Each number is 500 + 40 x the weight over the matrix's rms, rounded and kept within 0 to 999. Layers, rows and columns count from 0. Numbers have three digits each.

# down: layer 2 MLP down (transposed), 768x96, rms 0.324, rows 548-676, columns 48-95
# up: layer 2 MLP up, 768x96, rms 0.18, rows 549-676, columns 48-95
down548:488572442481428561519470519475511492580501475499435520531478481540481457497491468543527487488492469459475467498522456500504519570426511501488490
up549:491464498481496496534550469540525560430447499495514466464526501526513546496441597541505542517473527517513537543542475553515469488487543495561477
down549:558473521405492443494447539503472498507591511546394475517470412485502543463542530500484480562499442493532576568513515511404540510510440514428522
up550:473540461520427506554495448471522474492527477464505515512525554482565528507456550433630532488460511446519458516506477484553558522499442503460580
down550:532553541441522496447465458484478547501442448458455464530479514482477504406438548535565546522494482500478471546488513505543489508475458450361492
up551:482525530498463547528514486549478470446492450488523496474556551498505534504548559526485509461573563440545468514576544554432434482546476537509505
down551:479460518508419431479504485479519580494513509562485437576536495467594491547431480509549570469496547527494489514491557494569486476555453504467526
up552:581520517488519444561483463467533541485475518420503491450485526456474483519529451508497559415497518497464571489511448499508471528552534586489489
down552:494455539477473425508498495476517491488528462555560435587480457526525463466481516518485544537542498461497450528519503532490500468501572592488498
up553:417548489520517466472470442464410430470559484490506428509540512525480532461496476464499438495476475499556494464483429473496515487500504493536516
down553:563551474525456496474493507509551536541442473459552523505470469451485450494510500534518496485518473498494510559536487480501464455456500551464500
up554:430434523500434476510497561465493432497464556512447480534510515522463507442492440538484582530523469541503445516492548496478482450500491496427457
down554:461502500513561489523478428522451548474589548408557550486455531516448530477438503501512491491561488581514475514491472457628522479516544449454577
up555:518541420603529469571446465537546535483471484495460531508488502502457488450508484474524483439529504510438457488518467511516588514479532503518421
down555:516506529498558557511661555425488499565491513527485486563505510428467520511448504542488479503447490387504500587484472477520488479485475509501478
up556:518480444456525455466456565526596509471521439527490481573455562492522499486523450411661453530543491504517551514559522468425462395496517514533492
down556:505467485526549484465512459527521493466497595433500554430502533519574570500439530540436527497553425473554505512480499517559485453493441454482542
up557:460437479556531432479487459548584499416528482470494513482483575558495547540442410413477541480441507508496531494497429527513501475527573486528472
down557:478475467561490473573462544496510608521537444528501501579494521481456504533477575476504532506526510538501519465415537482488452509532457477452517
up558:489453475507496565512489489541571474461458474480510510479525480497459548459494540516521561470490493488543511462554545472430544492507513476530404
down558:423555562435521512478486562460486555499477515496499485506476532490494472584478551489482487448386478488526506494517462516542458523468480450466473
up559:439463479531455510500463524478472485500580514475490500462494494550499565471479493488510449508612505513492479441486574526452534518523522476560571
down559:526431521468491486493513512551476532462481490502497491509590492534510425549558546467499495523492449534553505537497535462546534530471527473496486
up560:560567440546536440461508595526502498519441491536519532449490546510513497503562467444542531421565473454518498517514538523530527508482538501484538
down560:561459530479571475575439478550489454582530529546522594556489451400519459503434467504487546529527511571531467523528610529527488443511477593508532
up561:513442527523566505492464460530507470520541577449514443510414500516431524479483475550427485513458486556518542611527488527516467546533464529460516
down561:495565448461437511536584504492524485529484555512512502487508514521503481523497524482509486487496535447544456414508600432508503437483476545547463
up562:532418568467469471484448493578528451462517506472523476539425566526459508476520544475491493433487543541458479526543459493422552557508481522487519
down562:495579540499484473538545496520515487499479501547509521499511492454497417487503467453403574523408560471492460461514480530480497555397433525501440
up563:523475496569518501470499468440493502450523539436506497525456523481499532509523557554510505428519461562464444420512484488480520517515540555556460
down563:500491494522537467454423553533497479424571482529489530464549492482550529457575569422442531561534440501532522583527456497526456506438499464575424
up564:493423440493532518495472545540463534508496484511479527471498510488564461461478498462435556488447449499519554503602477458465501528501481450515514
down564:464521450504491519489538515474523493494469570416529552465488454506498514499555498514552514493522477628476526439518529568480486466514490525530471
up565:422490454508593520498488548511453480457493501484452458476528572477552509433497500438478511476462559432493489505488514594519512578466501539546478
down565:526582553492462488485423434508493571492479489431431537539531497415556487520444527510377469476589484390542545498426462501542518498519467436499532
up566:481532520472535477512485570485469557473536580485509461457510544508451523476459522563445460426507533515474497540530508484514482494508510479439511
down566:517586379500521467529574473474580515589467503501505480550491456523465507488517510449485490513483462457487461508462440518532483533474470460432553
up567:470518533511474508498428501522504482519448478565495538512430480535483510483477499459461585519495485521541526512454512566533503492452484537425519
down567:599525478504547488422525463436540527510507503502476513524572530449430521497530506471543419465553527497527532462534512477502520448511492514458560
up568:556480529434490504449480546450543450493508504538493502580492553532538523478462473478485535542437516541469470563546597507414445501471430517548484
down568:477542506453469476533517492475492544599452563551472521509518515490491507471483526517515471534531416502506434488460532558490504545544495508460475
up569:499473511470518540533469568583540469492465505511493523564545499475446481479488462487541448478470556515478462529458521552455468508529490479537557
down569:410485508491456511433500574492475462578441527548508522517544449470490481505541491579529502520501480512470472420576428516469449479491471518517501
up570:556472486455512498559539579438453494484534574429474509452451489419453583439477425566473462406499553529454514496468540474488504482499512538501449
down570:486450514543534449542490579497486511564501423556509514512478417471500512459529497454531556501506498517499469475485520563514518464494453531420523
up571:512488491597550526438473509559504528462535535467551518472457528453467516504454606495515553374546575538468476594510481512466492493477540438487536
down571:517523498570456485501583502426410456561469470536510450567550488570523441373557438487488528502515528462524495444584459472529513519473541535494465
up572:444460523551488543538507504505567443578516481591447452551454504482429463492476536466528546493471556468414478537462469556450503508499507468513439
down572:458531499506490452481482428627457468558555532479469564512467450558503518492463613458459510531586466483506443515436458451463465523574532423461548
up573:509528542522451417494438525545485496544560483525461498509468531569451498520454464458555503479388522532454481550452490507429554499604458414505552
down573:534536488503516544466567541513481506552477523521489394588436471569457493494562553475534489435520537527456470454513513463487508516595434529457532
up574:508544417533473473458437533494498447508487463462445464545462518550436541570527473448538532440470516552484441479503413507477454541532429449496417
down574:490420475556471476548528455458512554512581451507502577467498553483466526465402546608519524467563429483491494534544534535454484502561491433450496
up575:477518482467527514537482558559512464478514493472524416508491417486572519490469470486531474536513522502586531486469516503524428528513523416511417
down575:529464518457522426500480549453522523567492455493455561489452545531478495547511490536490499485491479463503508537507495494484564513509456531509531
up576:513547480517478500522522463526509497432539421543450516468594527519536494532459489458506474526513466435544504507557522440450429545523475583491479
down576:515517509542500555451537451492529524516566469534417436477471492558445464470519507501497520541463477477511500517490499528543438517573480493528565
up577:562462525489496495511489486532494543501493495526456432513425434502459525485475492522490456482509501519487460474591449521500478511492471462537417
down577:491477465518519510500573465520461513459533537465490456552550519495541551525473486421535517495563580560491560423454565421522570541514473503521462
up578:518457530466537475523458443509489523492501530502462502570511539465484489505469583566476515432520562523443425465490535513486460502498496486514594
down578:518534490503474552462460499505528500469478534514536577445463427506562554562489469546529482563561423502496431560492438472489550566538514505496496
up579:495512587553447490470442496525514438504478515476520518477503508495403487501533463434479515492566580489552522532511442569437486538491438493477522
down579:449518526547489520466554519506502501505504545540533567479490505565482487485508509556519470522499477530490488469474528441533524430437470547519500
up580:543517528457511553483529506522486511565475514508508479558467488498558459532505517454476550549529492490504538485500551495435442500483451540525406
down580:538456475402551479477481528500473467503475410512487489587580488541493397501477470492432491519506494501545511586513563523481530496517464442476510
up581:493455531518532464520544498501495438450487451559466569492519527484535515532487519421439476534436522460428482477446481508485515526474448547487534
down581:531579541509485472463445451527464522530507532523489492508481528554482424525516445562487477477472457482516473597514443514517501508524507531481486
up582:483486434527488495493436478505600479525534435515438514578534533492528488438473526520456492537458543469481478510525514506508518513517467493448560
down582:512572525489512590546494492492507477482516570544485498498449494453488549531538539476482469483510539489506496463515559559457493458497495517549491
up583:514508470514501559475451457540494466537520523481548557513481447521558508521528497538477452556499469516555558511466464440448505481532445533487550
down583:496480492454477504423546465459504532465521587484480491538500507492465504545477523527464512494534528500488504472502498434507492444473581468526556
up584:543479497469558527471438471524469498527470472467460439427506463518497534497542419527509542418443565553448470554469510487538498433420465459475548
down584:497493496460391519504477528488497509596433474555460458540466498526515540474418534564440490526498493475447504521540484571481536472514434460595442
up585:473489486455502438477498503564468479448497503521591428481480518514511491434521553460479522517517578402579541427508502496548520510533504565599500
down585:520509461529564470517484489518529548579516526441540498508540465538441480512424583517513518528593423427446480513477557486507490483481502488436459
up586:480463515463473465547493501553512476462486413558494529475538581492548571473559464389473511541558497480461482502492457541500464550473421553499503
down586:509512505617509596471528547493462447486485539511509564518418495509456405560528498562472466520518453558494522536521518460545444440522499434568491
up587:545529527438636555521557465468463521524493437430512533447556529508550524491547515503489515495581497490534482427516470479491505449599536560517476
down587:421442524494468463407489516481469501562486485491485524519555511501499515521544509521515443504508462482490515405503524497453537522560443564502444
up588:522492445493524561380525482482533464518446402537432505504581484471497513487534544457489539504515512498489523447489467535489560487510502545509561
down588:535491560475523492539510539461484480606540424520489428508522450481427500465517431566541624524590514478467466557452475491541519552491535546530514
up589:482412516487486507503520523503471500533506563480534459475475565457610460493554540455537454519541460485514522501433465522513528529521417509494506
down589:476518515548505583523508514536433542391489534539501527490483504499553499508525507493521509500448528449476424499459552526520520513448549532489566
up590:507532495488532516491462520472518525499482522437470442458530482455441519468477484526434447490512486529447426517554514498611515530548501477457409
down590:476491540476438518530493496473567434531562480509443548517514460446463525518513459495463590537494398520475452537498539485482495505516457553512430
up591:560555525429483478485468463495568561499539449479484456453527501515451480517459550527520447471491534463527498558543532480422463469539542467511438
down591:592453575565509477443509494514503503564482558528470518490470458473479478565447451540507483547441445496443469532495487501555451506497554475493524
up592:475522503518507463466507463544459505495527525500461511460514451497544536567493552508452522533483471449409573503540509498534539493497531430466531
down592:434463487535462520519539460467479525442490547545455529481521501505518513453526489488560476525547469514479454490488570533444511508571497533561512
up593:532504549550581496406423518504500531488518500491435456461486463458462481477543424511446549444434473525486445484502592512519475437561524450484521
down593:557539478530521485486539471457570547489528516474476492478490477560557528499448418505508510513538484496509489534474419487511509438467534407449414
up594:477477546517522506585497495524514555441500511454491448462477525530524465571536583550514433512590480516485465538439525520472463519433421471474481
down594:574569526517494612558489486519492521500484548467471546509491568470455469547529460470492419492499482527508435521479512545566570544473488525518472
up595:414518462532529485587486533484474484508479506444543444513524475482532572466539473502515495496442570523545511450480428514466525471483546573565465
down595:463511520529521490441530486558564509513553553533522558497488477530495452477471561489494569504504472415514422526499483544553423519515481508418517
up596:510499509488486499505489505522492488490483494500499477479509520495496506486508499506500495499514505504501495502515494505488508514502511504491494
down596:494488477492501510501501489511485498522483511509518514501494486502516488521486522497503473490502478489508512490505499500498491501500494506507508
up597:455494525500508432493433513479491482483565509453475471479500500491429532532521484469527440443491571537420511536449488453519562494555583494477475
down597:499560481568530488460506505602490533521509568525482498522525485505479479496557517453519456591512475529480446468495519456486440496455461540554559
up598:530497449508534593476501501442473507456487525410496491503539541520531563454585434473486459449590501478463500427474485554546593537529516515534551
down598:527575568522502449497530541447478605487560507507448365470501487495462513461486470545512452488490554494469487559474511566465528491569529502507498
up599:519521490504586519469456530523509518506438475492451505486462448476397544481548442477457511462491527543578527530539633473433521489543472400422513
down599:462475538535480482535514523528506573474435544527492525534408541527497491534579437536468534439554479480547479482519481444503502472549430524499468
up600:533479425522527392529439517506513530508555504453453509644487459484461530518455447501459538526447514439444503507531498508500458508524528513588561
down600:592559530483498486494523507500517448478563471470426483439417476421502433525529488506493514446488508547492428557408437564486474497514541553483450
up601:537480547466519475568496524520584535550561488522485536524556509510470474461472537466457531538512470555542526438537474430538482441502454538529549
down601:466548453523513510523492485515445557486515485550517469526489487502510523514484508487492435445494528480465475586486530529491495562504491425461485
up602:546541457478439463578482499474500451472433415473564448599542508379557524532486431545450513449474453512526516467576499494512572468592495498498486
down602:509543522522494426497539459511459532467485489518473375466544482554524487517524462539454477497470511440537479532564508416479573509566465479585500
up603:377462472478454505475454494491536456489502524476461521500539508525486454535463563510481607489552562465461471559564544456516507493495516609494449
down603:453459471487446509531508497482479559513530480574485538500481494590489488530499454444442473450597521460532499491542487439528478473508479509489489
up604:569569465464510528457533460452526482457485479535500448515490495510538566525551546511516516546498531466511495532471481511443514452594493527433526
down604:524528497545422551508519569483543510469407521559446515522550443479469535466588477473489473439472501503488473459558499505542540573526493522532478
up605:561457475538555450431518565469491504510489491467490529469437489513489545442455553477495585435577569496473494475470574530492535518388484535528456
down605:559468524556535513477498440458443528529472471636426435508522516494512586499520430456510506514493467546485461494525433503483575490499415479571559
up606:528543458529441433439452518549443551455492517452474423506484463469512555479486517573434463525458507533496524516547452538501559518504524557497503
down606:526454478506493555510497532416511455507489537572577472409489432507571561557491532535469475448531464500505517488527485455433519499462479480561492
up607:505494499503456502479447462516493487499412459563468474549492501504466523470498464493500561536543564417562590523514474517431504436565551447524510
down607:522552444447485492497516506522531579457568423432491488545520523492485507504480424481554577504554531478474532496504498435492535551500459564486442
up608:445445494444453454472563466512487478489469471469470458480543531493459553508575535554508510524465501453499542553570533495490513487543546497499547
down608:496499464555504430452569513473499474557486536430538571501517444530477545469456496552537493517498486460517554436490370514532437499522524509495511
up609:470461524516449517526488615570476531505607466519537548423475442480468449520492468516502474482560561516483531478526551530441475477500547498440506
down609:496462479400493512484513500500531569508548555546456449486514482557494498503571430507531523498545479453515520568451487494481493496481546513531527
up610:480495489522531588504479474533562430484517465393509493442534497499550589567474500504464414518471577501445482527501495506543497501451483472482525
down610:564473476495512513492531579515537561481540514450466519518565522443546493519456501404451485500462470498504470577458521564554424532469491403481487
up611:538499509456543478530478445487462487458526554515508458486493511474473515475524456522456519476453449496571575484445416533484534452516523545554504
down611:477506470506408530482474549493521543549431404478485543554482488524558471512563533500479476579450499510434470496484546476528454546520491478453549
up612:499444533499545497495466471507497527494506538488488490489512471533520497527498441518451501503453508477485552487486472523505526479460537526532501
down612:478464479464495543484483502452541580494494545523480460506451520507508441519521454491535506515487492490565534452463526445515479469461505546513531
up613:553462454556580479549492533487467486539478495502482516510509480476516539485488468510484483459520481496445466458471486561457513541532500573551554
down613:534437490511429515556464489599493470496426484531463567499449484520431543565518483531499527570433464528478410483480531518530563503542500487529546
up614:565525498505508478458465516476507471517538540507504547553509478595499503451452484456480522523491520494501526447479466479513499536521546501439445
down614:470482481491503609532573453519481483540501485500463451486584552491482515534515518493579480459506440491589480540500464532475563453420521519551483
up615:530476485525467500537511518519496533502498488509547552553447485479488511579475477573523521500517529481465442468508508514463456487540554542473505
down615:495545469521431474560512503495472502500507568514460496480511448504466514534521416486510473505547498527472498531563462525470514506488419535532439
up616:514529513492560447506484506576500587452454500558554490451532518573490503532493540459542562495489458465530511558479471520508472569507490485531493
down616:534486485494482515538524542437534490536484547553498434552543467507487462572469504473528446401572453500506497504489494492515479534469536501453488
up617:551499507567488482536483413526516579486584481483552512455522514586515531477429437504426554492431479513504540432414458525435427562466512439587578
down617:507415436533583528468494468530432521529501487529498565511547520476500469468548519486503508486520457469599535457407551520520496503562511579460468
up618:486427447569421467492471516532510510501471448487507552510587529448531495473485551446562504457527557487558465497489621521563496534518424484540489
down618:437447538410539576464520625449524489501516476512529528506499450471518514526523590510511478480420536527524512449478465495456490537478462525441498
up619:447462461528570536553507433473441478470516536546467460479454533538484583445466486546526477493421483545534476512481494554522514535555441512516537
down619:513527527414461442501492545582493461538541494444533449564532452492481520539494540501499499511528447528469529518497494485543562528455474445498547
up620:487470478505514508569484505461549551479458487399495481477483550497498510502547482523480445539535589452498525484528515520480559452589512529513503
down620:526573533501556510437526521473517491477471485449551549462425427478479471502488478547506532432496480558476474512534495450498501516451553516404500
up621:448435519495480533506451488450477478546483442497488501493520542462484500569538459474468525493542548423521537489485536488466482440473511493485433
down621:510540498471517498462541507487532511575556520463494477538585393509490490499489512522494440564573505485548506495445556468422470455497518518482571
up622:475565438473477494511480531498504567469385446567553533452558518481499477449467534445569487521465489499506448463554570478457556506514464446505444
down622:465539487486418571481488498512459570464451529513447506437523475497535553472521501489461537447484478502484526428483539513483554534517468480574516
up623:480476559513501428517466494478540418439456503513464458500486544502556473452463468500462508553514463562478541456556458542523553510522456466462551
down623:438504499508534538541542518506546535479567493506442517455518445477533501493417510550475479505552440496476503480525485436540439524539494483540465
up624:557532461452525456584450519540488474447508462468433548479526389524482459511522458486420521543564508548530456573551533491510440495564452482496478
down624:431567490564474459580571503549521544512490473456523498500494527478509557458523487460515494466513400471468601451549467523513533501473462484460518
up625:430529528471522545560517513475407552418481485506486511479576425538514519473513562531501541477493535449448535533524484438497499450509473541474488
down625:445484469522464558485514438495412558491415544481449508537610541522492475438518490538547462544490468440441463457511506578497526512571516423458503
up626:517509436511535536481464570563522513473484402457447522668524446457560461497554508445458545404513489501472487521521503505535502550464503457484473
down626:478557492510463603438490482506492483493439461510524529508474509537432501530475495520488476461519437431503510527561480521529485508427545564530475
up627:552468491543489440467470519530476497564470477468510477554492558424540457483497513447480470538522504562506558520490501543463457527504532407527518
down627:511464485496474466468564511433470432552464513492469525495574478481468460520505481480451486591552539573462474539507490490464391549461452500551480
up628:504475436585547511597486518518446473517571525592493471573562478523460572483452532529496537521517520509448431455578453589411495521513589497578448
down628:515443453505505466499538426569520533557455470448466518559472543539427473465484481513458541482563519531523448521493551452570515507449555481441580
up629:515476541490432538462506515485585437499452500465566613507488469487593526444504426497498488491517472481497532485498534456507441481487459492476550
down629:473509451552470469542501512474506598484470547516523472521427449478457471499529464459534545458478438563473505467503541454467591450516534439509568
up630:424585417481507578530447534464568514540478467514450445487480461514472518553561509447453460505487578504511525528545520541507498563489459500524453
down630:474548489476486494464459493537484504534513559539490492407552499473437528514474504545504507485483489418556454511529504483527444537544496583487554
up631:441475510467450493516523482502512452557526487444522543441566553484531504517522572528506554473498479567441445454484534471499456511532491452453532
down631:476466505498500491507454511515493479541532506493532392436506480490475490493538519504477551574568458469489427577512538507500543484555498561518504
up632:466492466483511527448394539464485498458493531492523480484502509617481485508519505477534522496523551527467480461534516487471514552398559503476487
down632:449564531538519509514447501482510494509569565515578474518499495535479442506473484465491552532504427521520483517515507413491531490519491552400533
up633:555434481515508569463501530488522506538478497487567519507419564428448522535495422523513462463518598527505594455447509503450500442510543522531463
down633:486592431557542455475427505479517587445544536449496487450442503521495440538475534552532492555587422534464543531521466482510500473468529450513499
up634:478455532490497493487503482504505495461475472506564484550461493550511502528543467425545482522517479582502525461433493473505463489487593452470527
down634:448518533515491487562506487458474497520524476505478456558514470481497506487439472487487425526493512462557514530440493529555469480440491447496534
up635:500485476488496522548491496522509532458528512523468544577486478499554521494504529527529550548467502502480500478499531422539501500499540509556522
down635:492527445503525588527530455500536503468454552560560496479518496528495433525480556570445577506519603502477439503525507520525538468470474492519490
up636:533477518539531468474452537535504470487514576425562538446507490505518510508469535463466483509437499531428441533450446478460511490496473507507516
down636:519499501534523506485474469397491590473506540482476436509510526524469523490534517542501475593566461481499538521480492478441563522499513430479496
up637:487601514451517468521504463475484552503546505552595458530419440498548531494500541496476487480480525486461546474553474441488498491496550449533505
down637:529476540570533479489497565526470500497538575451541467500510541486509450507514503474513509516506443427512457554547483514523467490506476412531542
up638:533440522560482448485485490514537465451496487490414545515560489499572494494469501550529478477450542543516523453543557418444491477534469504417555
down638:500529483534495543469555468464485477552555459543463464572496449529494493477427520542489503536554465518467476529570431515461540474504502437395484
up639:547552500398577578464494485504491521457470517478520442532491490458437521430509491521493537492490599450503518450529573454507531423482526583498396
down639:529487495515496407480536495518548525556562545513497490444503544514464447530499492481475495546485455465557521540506492500548542463546510425437579
up640:460492550563429479494425436444438514483455439461518526484556471465508512502563486455523535507568497524550595521562481445491557480472486504484612
down640:466499518509432494512527538554494507525507519591496442487537491503513422558560463517504432583502506495483417536451494475431481490536454467553476
up641:477508547517504523498487535543506539474517466421463464516545587542496532495517499527555483512457540452537458525526540510524428468489580488503438
down641:470562504503488500482504552498474497525496519506498539488494417512488480535478483452485500529533497540488546569491508589506559524456432453510521
up642:533561472530576535423479505521478430447452463559399519482427540444514496518449462512570512416516526452518465543492553470470456459510571549459483
down642:549485562493508458462508469519501517490522516526527489506522498548465441511424531504453510594523487539494437458472578496505508460531506450495490
up643:514513586434532445522514424485523523441550537495453507485432561468437507521537563516477492513571532518474505573468404494527507496432523512465481
down643:473495479527517552487527481513436481538519512513531515467511564526529512455537446583563512525489481540545516469497496466492531544524471441502491
up644:502443511555499489492505537437489502500502439507507490507467515495585521493518592563504571504527488426422499480496498499455566498457501531408592
down644:528482505491417512523523510449492529489570529500439453541567412470452490475528502529490467414528504455599553499513464469481472477602546517518459
up645:513443468499501536521468519546543489494532451444514443543427505524522436460484538535501509548542555498491480552487559552461481495499562503513481
down645:528536443455448458542516453467521492495532494471548502506482542530554446491489449434481494493529495459480410569515509533512509474512467490544562
up646:584473572338466528487459484564455398458542470542525507461443503438532525524513458552441483504509481481497523493432532469574507470468420466498493
down646:521582464505521601460510477468549442517463556512488559515498488564503552499478460507496479508549525540513403477589530430472538446441534542538486
up647:468479511420490567519511486495433498484501476431447471489538502424425521568596459483533490482448514530506469559539510415548560495511492487483541
down647:491433457530508506521543519487490521525468558518464513457487540480500530512500407510559510576522466453498481515566519486574525548460495538514538
up648:451514543479477482436503504499513506476531534457452459501532595477476504481481510487488501475452495498466504595502449476506462526489496469439519
down648:457494473476519464498494459468566509517537514508555498509497475467506518538440462493510537499463498430521492436478555502477466526507484465519568
up649:508501574447460509494465507485498499496514471485498482461530571499570473514504516487427418506451536553487487518463479456479510514500485498509494
down649:483515480545487477480506556420542514523508536498499503481509489504498466512547464573472480474490523486484537530522421497474524476475539531497533
up650:444519526513477474431446536534457535518417526525478431496441527549516525535459466522531500506536534570499501582506464477514434502465540446502447
down650:477513443446465470593503483419492489527457564521471522510515469526470527553472535484461509450524481496513457543408503517540545468456535519511467
up651:486482462538469490494470477524527505432453470466462480478505507514501523531517489482544540483520560490448455447414487568501520495505499455581440
down651:490433538549501462502538517484535466523490499489469529567413442468470499509584497469509494494481453448538492595531499504547513434408513548476399
up652:521463520475569470484491457474457524500501450487465534450449557575443466475496476492542427461508488551486457503482548546525527484471510523518529
down652:495547475547458574466568495419544529498551478490512531469503456520563432586542458481498506533516579508555425459434492471540482480515472502540519
up653:437487555481506529395502492570472503494502514539570483493491516602564472521436510431445495478503526514538559524536456544478536460514497534539459
down653:491587520481569480484535552476534524624513528553511496515509523504489496480485516547487524526526430462546447508517469479491522526531511456418522
up654:492426464527544536470446512559442508494490460500446521443566365537534553552488433468432489489416497501441432467457531439526484559484473534400460
down654:607530501536470474475448454488452531525457475447541513484473540463504468533515537489545510500476486553476482503521432448580563487413449563456502
up655:528514477520485496502511515527527424485474493530491501443509532465499502536482509504546510429456494436499471494529484489523504418456475587544494
down655:512512547493534506460461424550451473514474534546522540507520525487512536527498505515492475559449504517575428440475539434537479527533467430416544
up656:502481452519445486559480458506443505518499458511481417503510537488506509506458513454462485402453551584477563460552509538471509505430505568476496
down656:468452573465484550512471502575537473541539442477525494513533480456520451518457422588480533530496441462493506544552462486533513481486582436463555
up657:509458553424514544523531449506400534539535505488429476566516426499511522452464530476498483517568502474458522500545518526491502586524509539473504
down657:591509569479562478527443513423451497468440559475526544495483519509510421534493519503425518500555495457549442565513527413496508473486504490507437
up658:535463557531539587520545515505421474510498521430493534522525512474518510459476441582427515582479463465452546522515484455538517549588622475544490
down658:454566542447451530450487483492499456466483456604537495495486484527526482514516506573502480538500486507534522554444442484499534494478549571446474
up659:519503576564536398476434428525511520534497505554522512516477493554461502538504544527470505504453499561388516513464401482559544532525486547489490
down659:602526484568480495467551551504513449526433507505470495448469517522503519496478542495499435461454459543462533458438549492525547547547447528520561
up660:523504504480483533521470533541517507489484508455512424470455544497526493566543405503443426523511511476514502514516518551550534482520536520482466
down660:490506476560503547448505471512514515531489578535489475455463451522489536477468460468502568490482453525522482394490498502538464417510538504520514
up661:579530565469513516545551496479536475478558505522498462491545485555527479487551500512500432565523403521484530473526511524525481479552460471512477
down661:509520412552522459521452462534472538471482584505485497485466454464500493533467592536533514514507573439486559476536490449469471525512455516486455
up662:456556488557547509443480393479467496486539455454556498467481521526542548579496484471499442454502504505504531436448527471510537519515434521422541
down662:448454456461522525493497535536488507522532491533487551564463493531517445510585522451479498494447519548543522583417585494500508514497478432446485
up663:534493418512503456549471386596449532469523538484450470532490533522487526519468574501516529513446542551467523481493490457543481453509526496568499
down663:532519549414489528539393496508500544521445420506489498401484487483546553588488475550553492515435495485499490524462491540420542516507405552542494
up664:455500440503465467624463534501491513518519487501451487466526470536423553475403516482500482433476550538475493514525505570462510524491450563517463
down664:475515539584478473494530475499454508537516547480513460493552453485549447480479520505442532512443493519512536561521489521468556488497513447474596
up665:491546437520558476474455548461451532460566536468521612464485477517518511461476488529503523518480565527471480484509590497497452548502583542505491
down665:553457510444397534523419507524516500509534503551541481473567473392511417560479499465455493483466481483548489534511491514496473530509531465581544
up666:464511491424471501485528466529456511423561486528459445493559572581489529489473495514515530479521526459438583443471550482454519506414488536501446
down666:482553511510535444527588512483476543477469508483467522536452425520490478521461545551458502505453485497544517547429571492497471450503520471430532
up667:508507446566525461518490546483479397534481562534466499462540544468452541423469486544519496398550492486548447457443521473443527484500481568490499
down667:570508525449518442438474520564527534594461453520524558463470407454529413468471508485527525519488446520547432482514488492527502445493465588431546
up668:506496425478469535499485437495546485487559495494486509521540465496511552578501491494484518486509528430406438479524618527453517530544478545502463
down668:448596499476429560583488516510532460545537516510468502501500541478481525437498374462474499577577528510468403505443448503487507527436529465483543
up669:473424525523560546491570464507445453465539442494427500499494513504504501569452517471533430466484469540514508542444565502533533482575501519443475
down669:538496506428494464520515501512508498573509500470399543493516460451483482466417535496542455510465456441523596452531528511570527492457482417523535
up670:510501548493508496499491527530470509472539517587430501500506501453444490550510498497547507585455436547408569471497482429498501515481431471505436
down670:515525466433480483503497424429551526448486426483480450525563491422544511523511541452452497506494555451513557534469588550483540520492526436521481
up671:440475535513521517502513448502495510507583455524496532574402535499517500480478558506532513465493492540530566557472555518459542488409501555494506
down671:549543463497537453461568460503448508468498451484421475521559461557463502481468498508477491532533500458512530516431531525509417461475538500551569
up672:435484498455532463472523542500488544497526561487496426463539472558504517444506540496487493542501475522513536429503429473461488534487551547502393
down672:524472485497487554568479455466506522496504513524466526503461474467546458558507467442450499537448492489532509485451506427511466524510532491485566
up673:442463485466522539534484465534421463485485428570470424507529469520528459534534491491558449526547537549508437514484473533483419624489434490484445
down673:507549460499453519473573476387495523489470481478540482514469507486504502479510496564567486483545559484503491497532455544478513481426532557459520
up674:530470472466503486415533485488545533517486488597528499554432449411513476487416464444562514463527546538438509544550513543504454526436485510497466
down674:532417510511584524489494498501480489550506575531473448483485475515522541510524503487484477546488504497533432550509491526525489560503502455522523
up675:445490508476532564465427466455450551486522486505526566530459540439544504509558502503526464460487557503470447487445507498482494518471521513490491
down675:505469468516505445508529495475523540456492558504478503480394479487524494507574569500489564523504459543490511476503532471494540537519452442515458
up676:466495536497484523483468516468423459484486469507534487521510559530495497541476502543526511469490500554432466488543494495510427544603513477447451
down676:583513487487635466503513442462495495489532473516515478440494458508540440500503471516543543524509410444520526462505453470481489469463537511534523